Weights of a small GPT-style language model, trained from scratch on English Wikipedia.
Size: 11 layers, 6 heads of 32, 8.04M parameters.
Training: a variant of Adam for these matrices, 243M tokens.
Each number is 500 + 25 x the weight over the matrix's rms, rounded and kept within 0 to 999. Layers, rows and columns count from 0. Numbers have three digits each.

# layer 3 attention output (transposed), 192x192, rms 0.0484, rows 185-191, columns 0-63
470463475470482520517534503437537492512535493480474526564425491522517421485474522490488502488518535471520491502491525570513495512531444470485508469426546517475547526498526460506508540498550477
448468532550490542453523507506522463514529513488526518453477502514471460495536479517503508524523509487440499548483479451461496483475481497459490492498469523561487476489507489481489502469525481
465518458462517471531537470465499469530500462515523475511505499484537508539513474485488488537535525512536547520509469471528470492521519507513504498467518497541486507476485538520479559494518478
540486439479468514490505563537502435490498510516535501478507515480504506532473504501502538519533497492505547564438445521495494529534548541499494484466463513512453446514495475485526461499516449
506517511529507474507494425544540453479520504495485551492471523512525506497486496560528527543507497516469496548524524476511470495488488529479507476496536505547511471508485511475515508459488463
481449508500466477508517517512499460518510500489476498504498502482550462501460533490464476523497547501508536511476515499527512474491485485520512508508516479491536476541484489506498514469510498
469463551466504513501467493538500470467507469500480502492443499517493440478493551507525513540500521493515519460459505539537531536521499526495495564488513509515487477532505466508549540476517526
# layer 3 attention value, 192x192, rms 0.0442, rows 186-191, columns 0-63
515527482483475484496501502518531537481499481480499515432558513501505504501525531483509508521477508523531484496518511537493520446472479489553478483491481531524497500517484483520512521494489506
494519537559509495513505512459495505528485472487441488516493496529519498489522461484539501499476487521496556516483513460527431519519518507482542510527520495505548472582534494432467439487509474
511490493502490510506450517544509572528499516474521481494559507523531497511525450514529496520530472473473501504515479518476532463504475524514452522462537555549479490469477456446510548510518541
507546483474433459471529497499477492574519505498481511506468528518457478507445500496477483470503479524511432496505507501548535494461464476479503523511525484502493509507504499461511532484483468
573489521471505541494489525547530451488526523476511469468498501504496467486505516489526459529493468470498510496494477517517502538474484486481510543508583509513471481497490508500483535508506542
480557505529470521491483479524487530522534482482459472468508529537453517532556502491523487447520455524489508521502493502482515453529514475492476508514514492470500464495521524467515524514521498
# layer 3 MLP up, 768x192, rms 0.06, rows 0-100, columns 0-63
498511482480481475520463491491495520499469485521480528494445485531522500543473508450500513461468506478449542468507501487525475494536513541481495488474520496502505481511462502515459535513494491
469504511495532517496516508499472471498472469523509509448493488514520544507517510515508501476441516478469515510499500490502484495511552487516477504518461511498471546482470509509507518471511520
501489473467533463481499519477476503485485483477487529533492505498489527489521460421516525503489474480456553429469506509529491509475522525469511515454494487479522473537507504442514547517497507
517498503546520477520519482474477503463486505489521498488534511503536500491513515521521491498473427516525503487476516486497478502501502438516540531475512450538514511555494502477535480532534520
488484540531520508552486478560466516497487516506537529460571514507516536533538501480471509508505476496492547510503543469443505540508486500504518489438487501491495490483477474476534522491552529
475499540559510505475533552492475494493523490456495482496497544522486507516519477518493428465489523472466486502561473517529467529502475494509500535513514473519474467495498485496505506504514528
497500531502516473545494470515462487457520485493448534457492479498503546482505535506511489505481473534487545502478525465531489501504507464485511490483497506413522491516516484441481503529501491
503527526479476483528506466494500493485489458529522562487486500489520516508507488460457516485500464526533475499489553502515492523480455471510508482507498498501524507504507458489520536497515492
539486535481522452511536488550494441523451505469563526470528540486499495483485486521499472532486520486485527484480530521474521528506524489480520478515509474517514461500443519472451506508523560
498495493475506495497532458497521461502475481511482490512481554483516558463445486519491525515516498512497476503497511512491510505496517483546481472502486516513499474515480503519490493483484506
517531527522552461534496520514536479493533471480486513462522492565502454514503528479473474535488511554518562506445506460454527515471480504466500547530468482511538436477465473501541506522546471
508553490521536493517537481507539498470507426510459539498489454505515528460474495454528511491453548479499510477531542469491508512490478458502487488511515464505523459551474496482531512507481537
542534508526515461517538509508521461435512476483504518432537491488530473516517474494519540513463505462454507509501562508467486517487511525490543501497469484513508465479499465527559449499505542
491514512523524505488508505492468526448530488486503480461489547485535504534468503530550488503434509514509489485513517559490495500527534495508506488516490507481474519517492442475465466510482474
497515518481472484477502514478513498443484484522495488414519499470490491484505545501476494545492462514495506483456570466492530518456495469505523502477447483508520479504491487514510506508504513
456475471520489485427487484496474481477488509503532493472518526510482545522496506460512498556475508510518553502474485517452504553484539537513459475503504534477500455474507515475494497554546524
526505482540549451492512487464487518540474501493497508476516504482506477494480502512510452508458523488498504505479523495490502505515531466498503483522488465492463461526486495497501510505490514
481484518487495469511481507485483523452508491512506480480464508491502515494528477487472517516488460521481520506505515501495484501506577522497518485499510481516511514452514496472506505510462504
517549511503554464494475514466504490528500481493515497471482482457520523471499491488476534489481539514545498498455553477448473505462477454523587497472499482480508491490504527470514521513542514
475513473472524488498505447495496520474526508514523488472524517503526496533496462489510513496492479508462498513500548489472530505465527518505505472500467544456471449491475512501508501475487507
484548505483472466518526476534513521485484494512516525428475496485513484486526524498505501480498517511480558479476551466457485498515524539471495489475456499452505464498488505486508501519540542
475499497499505482507524491474492505516490515512519522477462495491504494497503499467492507517507493494486474510518514507473516488446520476489552467477484520498494521511480529498507489508496501
517516502513506502487502494516481480514522521517486471500517547493526477540450481531527495505479492503489546483516540497494521482511511482476507503520499491478477484536494506508524505475494488
492530477516528490492486468496508481513453469527515485482494528519479527485495501507477470463465467488507527482489502511491527524512501507497467476525493535475458489529469539500496513492498502
467510474494476440516560465530469520500509518501538475479517504525506517480512487439514442539486523498479501477497501491518491504526481496525499520539483514501463478485468520509548479483469491
473486509478543510498509513499492520488502481495458535487494502506528526530502458495531513483462518495469500456497480496497503528496545474508527483478487463479499514503498492492501516480507491
480549514483502475458508538478495494472519504450498495485515555463512511485536489462515493477503515494533469512492484485464512533478512473502507482522515499469510469496451499533459503486535486
491510500483487479485528492519481490504451463498492489459503500512542517478509529495497511493469515468503528488471489504525501526488503523537483530492493528492503488458462518499460530487496516
491515493480467471497504476531474486512531467479513470483517470477505507494494530464506494572486501507494537494465526515469459503495515503522513523516466511496503513500478479505500520501518491
529512532459468447478531513534485505474529492499494525476519465495501482510485463484513509477493478488464474477515489497502541509485538489532488512452501519497520485498491499500526489496494492
479466521500504486529500490486482533491478509526472508503528533530489501500531538482529490472483552498533497485483493485550541497522479455511533511488525489494471500512510495479532480494524457
511496524485510504503520521512513489487522487483501491486476495490488482495483508496502495494487508509494509494496534493473507536468548516503519486473533521470536529462509484504487458515501493
512524481526499494512487465522473487522479499479522513509501443467512495538490471471534478545502454500510472492526516464476494492512477508473478535458512499464503479479541498528493512538474465
474522461492513490513511502463485491509464521498451543506509506546483479470447487487460466505469474464484531549439467492520476507480478503501557561459463514522532428526509518522523500491500513
509490467535512521495515486482472505514510508498541493488511551482494469496506494486429503496507499498510513503490501536490532541507539535516508477449473517504498485505491528481512504562492476
504501518496528524491472537446479520487418455506471497505484504490465549484510528471497502542485476462505532497509495500499514513501439538491461468510506506505505496474501495501472536517535450
476487475492531489494552493469491512494501473500484508491488508487493482511485507469507461527523521506489517492534481477532498494494527484533478514532495505483499515515517497495492491493498504
526519503472502508528519513473477491479498453505490475498450509487476488517490520527487516486469462514535508460498567469461513541494545489527509489519467504511489532542474499480503503502507479
510492527502494472530478519531450501527509462488485492500491548520481515529497493470504473473498496479495548468529536472500528524527494458518460500539524511512482536492503465487516561503474451
454524492554492494497522521525485494468528512535511491520482502466490496510477456489490540521482544496481559497456458497480515550494520535497488512464430524494505490521483495504504464516489514
487465476502490522478508470488482484481463478499520478530476514464494501484508501521485488497514533511500476487475462504485544487506485513501533494482469519550530479531488498477500533495528467
480543473479497477470496527478500487465493531475485470530477515504550454491444502494519429496520550536468496446483502524469506499455498524520498525497491491471496474507494472506477492521476485
452513559515484490522538476494444486483528492488496468514464473529504473476549496457525531481481491541499501484517553527480463484503510439536548478488497473451512519534485453511489512511498504
480495509475490480517498496490473513438527502519503547505472480489520530506492487467482491489487476511477518478506511511531496488479523509510497523490530471493493488524503505485525490531511548
419451500554483480522476456518468489518485517507541535504518516493470520507527519519522507520511480507510487487476530467490530512495520554492478469471495483505534511518486442476472523511523469
481441503472503472546506495504486535515476477471472519433526496541494499545489523489496504492472469521520534508463499508494500543525488494481519528487474494454520484489498484482496490555482469
527543494485482461559480478447520495457535518496550485506469494537533497504477525456479530499449472537522521466480548489484481526494482485452552507471490459465546504475480486520565479527499487
488456510529525485458520495503490500508506485510481470499513526513509466471497455502480520516515473536504486515439473537449458487503512545440513467523506510449506484570474507510438466550533466
505542479458477472524513485495475510468506492481527485511489518499471451520513498427519493502480490532500534501471528476507533499492508510485522479512478525491517475483462427511489506513475521
522511529490521452515478510488461525498493527488481521506471496480511476523474522491487493480482520489446485495531464519520480480486479493539535499501466497508521479498478505540464498478528526
487462516522504491500503505519475474508473501503481513470515511491499492501510491483520465494494442472467501528501490475515483537492514479503511518513485531499464482478527504504537481488484520
476523485498488520499477481456475472478479502540478475520512530510498494505505483487487479482489527493506571493517487484465506510483507531469487524509465503514465520531459494516485482499536481
482538530480509458509567506533485472521504509504489529496488486548514475491488524430461475505486522509456488469515533503497521519466521479503505496522493491499469471507489506508479521484515524
485475507494514474507459499548506498481499457523467510437505509563494440492504480473468517539494472522472492482437569522503497541442533487529559506493497470501482463479518494533532475524499529
487540535480509481475506559474495511487506533488501502476518486503514477489486534482489472535487506472493478529521476478499527514536471489510514536552468451538488504517503505517490487505492511
481526499471472512458565537514482530505491490507497457499481482527495450521463540502519465499482465548501523485495486529487518480482495492461503511533473540454489502475512492503487475513507474
491495519535526489516479485488501535522500522494470500459501466490502506491475534493498489450486488491492495532486476449494469490534479519472528501478463497498479519503488505498491491508502521
492503518454489524485531513500490444500495489510470469499500499494526514479495499484549477484497501494485519487508439498453504524554538516532506497504507536486505503476479528519485496502540531
510463507495515527506519485511502510477476529492519491465485508482522506506518505476485486539483505559500526451490477495452482505490549522537522500525470512472517500478490480487468488512514482
491488494519497447537563478452453503520457451518533493505529460491466503498435538529520513481498501498510495486518470502518476517493484479497494527514530444461502520494497518492524456490489442
454482497489464497505550505489505501476488491533480475474486497507538496476479507498508500489448463530480535492515502511467525464497513487531530511483522480465501513514501524497501473498507477
457468521497508497472476514515498494507506474501462497463520495524529456486492498510486486485483498465518503493526473496459490520502486536494465524479504501491500502479494497477497515491522559
441513516467499444493484457513452514433499502494477503461524503448525493436511492465525476520493468527496477478439524518483511526485538457521538505458521473513517497539506456517534527523489513
431509482462526464534508505521504524460501521516495475511496549468518463466500499517495485512456471486506502501504537511448491498439505508487493510454485508507511505532517530497518530494512525
531505514545558555499507506502509464470510486466530518547531553493520416523502510475549481521537535505497526466465519503496477552486466499475531453460457444519517486519495446432495530484494479
491497514514474506508537480477505543528487466510519469525462520483522493517441538513487487477465515520504505465492498483506521498506492486490506497487495520509461486530484499472515459528542481
542469488507516490512558482547435497517504462477501521447482567556497479519526535456501495519486491469452563505445543457496463569510527503488494492518493551465471469531484446493503486510470469
498488463513479472499518524536484514523532506527493501473478470523495495512498479506466482503431528502486537475501556466497474506510517535530520503495482505482502474509498476521541508489515510
470506505544480479470529489517475511474500478514521510541490529493498557494500528500532447536516546464444483458533461519557533539492508516507516502498519509553507473541491512454511520482534465
460549562489478453507518505488479525448541463481473540455481447477555509510497446504519516501452464453488508460487524484431521540498502511492510540510545490470512471545512484483480487508501504
457507553472516478502521486478500491494468495540498513518544536492490526458512481487500458541464538487484528478497511454488523501469497478463477479501512499485442546487495445477497479487534470
478523442493446465514458507526526483452477491469492459509514511503472418502455508495501491530478512505504457492438537505496499485507506493469542500514493517478527488557475517456541509528511454
463503534507516469504529501471475505516488488502487521501491477526510493480488507491494466518478474503489512481488487481484512515472536505505525496498494474502474484499477518494497518537539484
497508485470463503463493477552496513493467480513516564480490504521543486536506529461473493446487474513483476512507526526508482492489504528535505491526470488494507464536464494517533520488520498
477490496490520468505514514503452501486482469493490515482498509504531505505495490486496493530462511502489535471465529502452494512496523493507534497477479481512505473507496483490516512514501504
470506543445499478488488494477503510506461517498554508506514496516539490491510459450529487521508492484519474484470497540501485518459498523444478475465500493483437495504450535485515493475544502
463479529489481440528511510482455523460530512503487503482528499506508501499489508446458492525474497525504483519475496509545516511489497478510488496482507522509506473484488479474515535506468465
492530495534508510523485559470480519506508504516505508484547545525491527505490506509484485494489501508515479461490501467496510522449482475440539506519483472460514502508452491517487516515544482
500545489511520498473511518520532512531508512528505492483483528486506497495502527510491530492459508474498492496466509483465498516451503503503515487511481491541480475504478528499511498505515461
485498506475510486485478476518482491499522470498532504476451528546521432513517522443505500468452504521407543527522515522488479500458495536492494515482481480485480472492525485479486528476487476
503504552512517475505513506486474499542420427527482505507503516469508502466478498513502479504500526545536516485486499489459536491439537467499525490456480460493496488499469536459460475559554479
514509461519476505509527508495484496512405498520471488458531530552471508489507491494489451520482495482460477489473476524503517512471482476491504483497476529453526495505467519514463466560516494
514508478490510495496483475533513475517508490516483487491496504518482537540483486494511476486459503462499542500504507471478490527533503507525486493518516523484493510513504491509546498521513525
470518516510497533505546511500485507488502524463502527505528472506515454542556492447521509504485500531440511486489483524523477483472508489518496481480475503498537443486477479521506500531534491
501510505499484474457516491537460492495479483513527445477530573560500459520437556496470476539486499511452572510476481501452518534520497516531482510540467501492457509531508541506481527466466515
484593505453499478508513494470456497472507440514491511473551505501538514481483473475531485529486506538496554495505554440486500517501514478541512490451473519496510519496514501494511503509497488
528516492528516497440524476507499499504505523472485495510504544517506508543496485505478477542497521508486484508449487489460514523480465515454523498551495465529526483519471497455499530484468490
532477464531530495540483481488509468504484492509449501494521563536500438503497471479454494524473557502505562461456556486488487493494484452496536481497452481480511497557473493510507559543501534
474516535457485494492516551497492482468498488477490481474483500512475482506506478540488477513491492500535486481494496505457497495492482465510502545497514491521513526518499527504531517500520490
481483505483529453468494481521504453482503479495493487514498489541536479483507499466462498555502514485482550507458507477501519518457552446541506506486536472516444499518511494512543500467496508
520514538516509493491551486529518488469484509508456540447433527517521507496525482451516498472481495501462526464474498488483486490493493501453551468469488549516527514513487506538526499541509484
511498510526552494502484577497506487518527521487524549488536484505494523480529484483506528477458472511519497489493544465493516480466495436511530469492474491509467475504486482514560521506515473
473492507491558444463514504495438454475466518522553460523469553507532545479499532517479517563478496483511509457498512498456499528478539517511522491511543495510517480540455488510546486492482482
462485454527499477461532497496481495463494492499506461507555525529512472498427499480511458534472559496490474475518481453461494457516502517483541500516495494476435498500476474483469528527464493
473497481528505471493528520546514497512501462526537518520509474495507519475430506531472489490482530520515459483507489501513483526488542436488546454564481498489465535510449480487508490520461517
460519502491503487498510452559504470503485513491477516465521523515521505515467490520490498526469509505466556496477526511499442535495497503538502517481504498494533489493504493502510514493526542
488539468462510514441517534435471518481469490503458508531442513508530527506510478503473508549495494477483471503509465533463530517503534508487486480528510462516488496549467537496459510519501509
452498503518511455468538535519499534488514507504502497494474527511476505523497468468487471507435550494464540515507498502522485547494499480507482479498505506481485485522511505510502510514517547
478522515501489495473521506477483473499506489488534519476483498488523509492500492485496463452480507518506488493483509495520468498525514493558544522522497506500478505520494518492460530483466500
501490515497507495485532471506537480533483506535503499519495523486509529511460523545519499475507492495507509492472496484489545549490543495531501503509455494513485492505424476454483498477496506
484504509516506486488560533530528478524492463465447491486484555508485477502500525496537459526494504520427545424529494502461500485494498506515558498493459509514510491501485498527439493523533499
# layer 3 MLP down (transposed), 768x192, rms 0.0337, rows 0-99, columns 0-63
496516524449485520444520474464478479514507470487496475474485533456491464472518490528499465548516469525554473533504465474485479537482553473534537482542463511481523520485529489491488479479486489
504513516482481474508499534486486528518520508503501499536511486493508469506498502480491524536514478512511506504496482503479489514477427511533505519462518495490538470491525500498534516533500501
497484478467498478500498536498507503493507471491476462484524497504497510495529517483477540515473531511474501508468478473525498528488492490499515502523513510521487524515523518524517501478477488
496556459505504521446498552492496496522517474494467532551521511473500536507449508497526467511502542471431517472537497470512548493469512529529451540536540480465451497547514488458450495475496472
524476472479500505483515558466519455510499450547454503492506486497493486476489503529539504465507523501508552498500471482511544446500535485476483497511498529500472498556507489506500476512462473
528497470493494491529460502491497522523466497584526514483500475484531511470481514467498548490498536533513543489475527422492530504523545497515518521508470517501510499484523496499504463491497486
468505488462511524480488523511493471535513493508509453526551507488508467538498484502494540512456543471506451523545524537491473468472484571529484537524480486526541504483530476488497488509489527
485488507476509536489504504517496533468495507510549495526519510507506510512513484506535495541503509489490506488471487527512505477545499506510481451476520497499523518507488519519490512533506509
505491516524574531485492490514421486534455480467568521495477502508496509483450485545509505534474521483540523494494530487448545491493503507497528468515512455503508509463497516461476508521490489
522462524464485511495522519492477505496496487475541475492491449563519463511486476508518533521465473518552496534514568555557457518539476519486493526549499460438541514482527478478514522490477474
529517467518526514556464538524535448572472513528423452508578511483453486478537551459472482511563480507468592576454509499476437492427483539484535529508425431498472435539498483453529510514503504
507483504473486495488521513484505467475467482473510523485494516485497465480484471484489489511475437501511457525476527480492463488521503543526497472523484520495509492446505495545478496530522547
463495477431508468479577555454479538441486480532501555537428490590506493514521481429455501522485431477489529494531490541518470520523530469450486473505432515465538475440533469535511567523564524
515458478492503503539502483496497478550472505547515522529498482523463465492513494472458493505529514476501490514497515476517508483474452486502499500473491498532495504493472559535544520511530527
485510482485507498451496548525510498529548511488482508517502511476550449504507514497480471574505515481484572514517523493496498509463492518531521562493467491475494482485461507509484487516499529
491504510494476527514461483483463487520503506498465548545469468462505477518536503483496482516522461499480478499495552471491522500489505509506555489524472518531491523472496468509518520487492508
488514538513517479512507501490463519486489487487512496466489515496503476477484500504471461483466485513501506507506530510507487480504529473486529478533502494473478491514492493467493488512537486
505517480514514507498494499504501494535506470485508490520525515474519511500499554496508459498478538485527493517502494485497494490480477515510493511489498516503493527517470489506464501464515482
465551469517571521547446493491480486541469489533526533549503506508486507488563514476506516468542490502492496449504500516489512480442509507493514481457483519471541519481522547485474555487521510
513515533509487498504475533502488507543478494512461500498465479504508487514489485471514525507486531498482519512524501483506478480515503502503484504514504517529537535489488483503472529497463493
551493501474544522576452512491476464537508524495500520525517451465487492491483506515487510518515477499457483457503516456482527490480537471522493533488512482538470536490504512481470520500477514
524504472488496499505470502512486492523517474507509485531511501487509511496505485502532503509479516517479505507500501493499484498531493489526476520499480511513484504493504496508491538483519493
499475497519473511507514500462498501502493480516528515497498449499470527472535487488484487497487529474495471504478471502500500492512516515504454492489539519505501525464486516478491487490517500
492476551475496526497527520483489524473524511473497501509522487496506468495506505486514491532513523494490470515504483509518480500501515488498514502487501476497527507480516486517483474488488510
504511527490511531492471532473518493486483482514494531507501514480508483500476499546503532476500476483519497513511501520486516507490539507478532490463496503475520510532516495481489513516501515
518466501487476513507503531512482520516515515496514496489497507504493496504520507511499513531501491464469495515515516463486513481510475505476495510529493529523516504482518512507519486503503494
505446448510500488495474490528518509499524483554518489479522508561505485476500556524489499485509488508511490530483517497493523502509510516511486461516506530508450489509504480493509496474487505
508506499516530501532483517488500502490516505517518510511513493489496504497478466522501486496509499516493503499510515508463486485503508510481548462507519484513502493507552496508528504525488463
485507491520506497521512498469521503477506531524514515527489494490496523488507443537482500457484487505487467474520485492504480459500469495488493459507509522532524500496509520497492527491484503
475477496507530487491451487516507509489514494473492497499446531484508486522470505506489514518458500464532536499472569436501483488530527548481514486491492524492510501483471489500477516491467488
509534486478537499490503530505484466504530483514512488506513485476430494508514501526482497461483454512535475520556478535524510493508489499507470477513516514557475492510482469489496510496479489
502489473485505469504459518513506503513490516531494503503533528507505495508522480494490486507500472503501497516502471515512507465536478502493474514515476500524497487548485507494491528497491536
485479479478482467487523547511530510431489488497478470513524562499500533505496495539478526474479547526484519537471514523496496530475528504557498470569491507537480507540478487485527494481509493
510516505483513526483418523487524483530519493529525510456492492483490489476519526484477509525524529502518509495509516491489514511496488493489477534476495452527478472518517502531493502531534501
485531511494493508489474507507528508489556479444465502472480504527550490502471505581569492498446503493507461486500574482505483489506464469486496480515522468489495492484491474519492510516453468
513494481509453484526471510575497481463536507474517535533528503546529461463514480514534476522491447485506509529546510473466564474517564442491476484501492561484464483486497499489478465453501555
502524525494487474521469475507502506508500525491507487482512474486498521489506505496512516484484483514527498498463519491490492526492490500461501507462508517498476490486511492512484507499525504
462493494522500465475473508519523496502520552507524503507527506512486517454488493473519487526494531474471512522483498496500479478496513499464507517487545481504495474482540478494476492522500476
521497432516517514497530481504519551510512483493513485491522470446497471548474492535496506514486540538574479558485500523487506456458489536467559491481494520518482490490528516514538476430510500
520489511479477499522506487481473483490471531497498509514504462494486473508477548503510469487538493515468500486506520494498499484517540506513525500504512498488483527488515504491511563503503489
481504510513484515508467499599477529531498523475494506523546484512503484514539493466537490483488479474493485494509505510462487445521474467466498526493515465464559503493504495487525512481506497
480518506540477472477478500496501511526529520479486491532506457500488558491496490485535528502543479511480507504468552471512487496449508525497506567519516488512532486507529476502530515521501518
544520482523505478493459547486507482513456552510481560496531485455511530499488474506501489533525520475451490472470500469520504505459535549493489524500497521516506507519536517487495481526523523
479509503525492500504512486509497499524473489521488508502526498491500477468499499503534502477491522512528518525476483508486525468500540498484519512486467492519451503517474525494475511523493473
478495515518498504497521531495473527485490468518506501518465454523488500522503511474500510517516500478507502528490495507517497464479514525530512491504488515549466510525504519513525529514492523
464546501534515504483508489498492485477476496529519488549529537487559499454491469541517489513483514473471491503525506500493465456448497490494491522509481428491506524526478520516457439453501501
513493439579514483474517475493534479477462513512510436487529463447508560464487462523521484499492530464498498454496403517495553485499541496542473586491497455538450486570491514441449453456509544
532528540501469495510495505510518536474509522482541506498478506510458508520506515509489484499497519472510529534466496500522537510494477468516479502512500525501476520506490490520487547474520492
474474488493487508466494502456495501534493517469530523538532493477512511457478487519491524534520466517515500497491529515538493518515503449508493512467518474470537511506565559493505493503466487
493501515496535547483495529445490524506507461482478469485519482526478515505497495501500514522521460491507499529483508477454494547471530499494506456525555551491518478520504433494498483534517464
503517512488489518488493523509506536500523492503493492523493482492505499519484480515495532515497542500534490471489491524481508485480489529497504482519514485514516508524501485490479512527505489
510473494467541496538566480509509552541517456465496550506464427498498512470489515513518523528463502517441463484516512530461516502533492447525511462516517530479526481469506518462512509463465509
526504486537480499539504494496515537514485479510528507511526486438517547504534468536525497485491502503505515503480463491491480498520485496500502489470502509499520497502491500537501476512531507
483549522551490492472491501490486526485513492525516478503527523435537525504480513495501490537477504476490519517531478502476510482509485510498453459499517480508494500499467496461491514500484493
506452494500486516477484488529528458495478435538481500483503488506472518518491486523525532491499466517532534489487538529523503549485512467476482469485491522439543495499543463494487483477513441
483507483527523507509490497505496460493508507506498520507537495517498519527519487468472528463481533539525495486498518466493509518505516520523467457486522505568480479529507522546494517482526520
507517494503481513474507514514489470500486485539497509541496515486523514528523486493502491522493506518476498494526514536515519496486491496517487497507510470496519508521478507499480482512524482
513470494516528476500503524490506509474513509488515514497483512521483495519484508513497513507491508532497507502506550513494507500466470485484496507499511501518506481524530467491514495495502472
491528507516487490515483474495480528511498494501500495490500501505513487493503487525507481507520499499484483517502479511512491522486478497483511522468494524500520528492521505509503504493500494
514528528520475524502441501521572503465479529498500477489499517537520511496470504481520461472499551500505477520505500531532516518447509520516534528494501487508470481514467504462473455556486501
509524492521509543484470508525487500540496497513513502515477502494476500510519492503489482520510518506481493535504506474510472513512470473496488517522504528537511513498508487497517496502505505
525523482510481500508525495505495528476505499496519515512477515478519505529511509475499515477491506532510530516516501496534508493481501506518541492504504516503475485507477500513502491482464469
454502522429476502450462504499483524491506491488469527501457505446524462487518508496516477516493502483522554509465564449484546516452465518521551551440507507448512438519482506502457516514492493
502494495523497489478521493484478481504480493490516499509511477496492512498509490484500539488494495512516516499483484477539511516546488499513487482519502501490467474490484485508492477486490514
551511457529518524470474538542493428486496543449572527517503493537515521530471514480521550538507509524540476481483504520471494549538485527488515466468476493540513483451485486461558561529498499
493484530504476510498465473493507504515468498464511522532494479532497479469502497489548488501497508447520456521534512515489432453498505506515510549558521453504477514545488485471521498492517469
484503516513526503472518530482541501502490534490481505500509511471486498526478536511443495511507484506501504520503489535544481521488485514505490512521513509490495495506513531492489494523488497
515520539491542514504520456486495498476460471472488462502511538457536523468488517493539524497527438500503477491506475519514493504525477510508482514474526512464512542511456528496476484502508485
476501471499522500499428508475530477505489498516524563533517449506498526470485493486488503572480554508461510515493538496497488499459541520506495498512499549448530449523518484488491512486497476
497473447495468526515597483512519514497506476499530457517487547525475488500431464499458519502517478472510508559447521474510455490575566578510480451493424494541507508527492490540536501468527548
571532478523548491518507463490507487514514469453448486488473422502494490493473506506530524492493518496505460460508525523501554500506510541532491584508541459532498472479509558471475514507506508
476476527519545510491467523515480495474494498554528471466560549508518512501529468476466491482432586542534493562557511501453597500558512512494469469509552546538440529484480472470497427453533527
474508499518510463511505463466445488482484501521484512464494505499516488466503528483492477504445523490485532487472522474485510534471522497499550530495489459488497487535469498479513500532535484
518489523490521514478534512510488500494510500467512505495481465516480520491505491508495494517511482483521511515492473464519503478512510512471509487485483512511499498503523523464502525501481497
453511511489504455504521501461435500490468450495488509451503519523527500493511512471500464503399517509475534461458527474467494537485542470495569510480465459496487484522468484478512501537544497
517513471500457460486492489494530458474548503487498483484499516483525490475488513572509501481503503506493536509498475491489495499492491492510503494486485511521504516525474512485533517512495504
506513508497520507484475476516499477526484517504483473489522516503504485471502477557521507480486521485471519471526497510477496482500520516503505473513477475468497536519502481507513471488474483
488505502456519507482492495483521467507505467559517494553540475468479475439519454534496525497475551505512460511477532561478532446489559506524506531488467516493483525504538495494491534462482500
515507509492483506519492438459502506505476482520506511534512456535513480501504492452497483504471498509470503515525489483538519489517515504517475482520504540471474520506525489495509537474496526
485503508515481511490504545519474504493499523494482510515537481486491505520537461492480531495513501488547488486483532480502504521518514494514482500521519531509517492500508479514510527515503506
538508552497515459506510486486494517565485444555529489475467499469512486501468455510517503478520533529494498482509494519451491537460531436498488569457453446487482520525475547494479499509554512
507555511509475493477487533482511506480535520486527511524482491468476514557451538477482496501495522483570516532509536518483483526506531487495516485510529485509480506503528512461528522536507525
467497529501523499500506522485490502497478534489491486509513510488516455489497515492501506511528491478510483484500468517487487500499522499504515513489460487510515500508494520484453499514489477
507500471532523505511480504482455511519519460474469448490512518519552518482510515506498519485449503498472542555484471459508485465472533474515468477516567513468485521452499519490511504555445527
488472520437555546514509517511486519491462499528465517542504482439495501468553451533513490489467533488487486466518503490519471519495506464493515486507506509485539496493506449489455479538560528
490453489538488506519494509489493493512487544504519541528493485515482468503473533518434526478491513484508486528465502549519494496479488518471491518487534479472531466541494524455531491466471477
500488502504484509488474451537499496539506499498520479495498502520516491525511544487509506478549493497540512481477469517437512512489510485487516496497528495463473526499460498484498523495468480
491491462533536525522525477493519460504513478535502508510566525515459475455483500499469464495522497478513505521530518516538508491514527458493512447490471480493483538543512492513522510479498499
513529466550527508484483499509496502518514515502475456538523520485534526464496493515512501495501504495469513502501514490512486504520487551505493475527497506465505505481480515489511488528499466
496498511511495498533480483506491495508491502512495523539492498489485487496511486503485509517463507479519498489531500520526494501507513502495499490491503504521513494492513475498519524495499483
509492514466517515507488478503443480531517509480510533520500502477486469497518497499509473533509462515529490477538481486472467499515447512514474496479472521482479496454508471493533501499517532
538495506512521530473504503486536474492527500532512489520496477467502446507515510536486534481507518500443467528509459500492498401499507510474485502500512517502542508494506501483534491495493454
489498513528469495534523488535494549552495430501503482477458476472523517524503488474494490470508518467504470542517494471485532530536469492482489496500475505452492491440558552481456513478499517
545506538532517520522522499526507492493484527469496499505484476504523526478508521514480536463484474488507517529489490492486530500485503490503491502457516525512476536547514508499537492523507546
514482498481507500489518488490478505529514523480488476482495464499514494533490492467514522519497465517516478511492562511497505511516463515516475516525502561508513519501533509515518514459517488
516509523511509526480464540458487531524476495483528485505512483523503512478519489495512521485509499477512464530507471489489546509480513501471537482533488496526484506496501517524478497545488486
517505538501519524517506465544516502523519499525506485499495498510533432499469500503501482445513530526520536497467499504541455475538505487497492511526503463483488491472498477495559502499443457
497550507481521533516517490504490451538473492513448477464557448491515471499447506506489483460491482529511515508482491446544513565516507468471474520482502489465510500538522483523506472468518520
509507500479504487495533496517493494505489519520485490518535489516482504506490503525535515515472493509502513516494485497509499470508490510482481471475506521504509507501536499509501484521521512
497507494453504509492493487493526428463507508498462458562510527547516480496490523478503511514540514526463485505527486520507469499498507530464488508529517546538493498505513490482542522507473462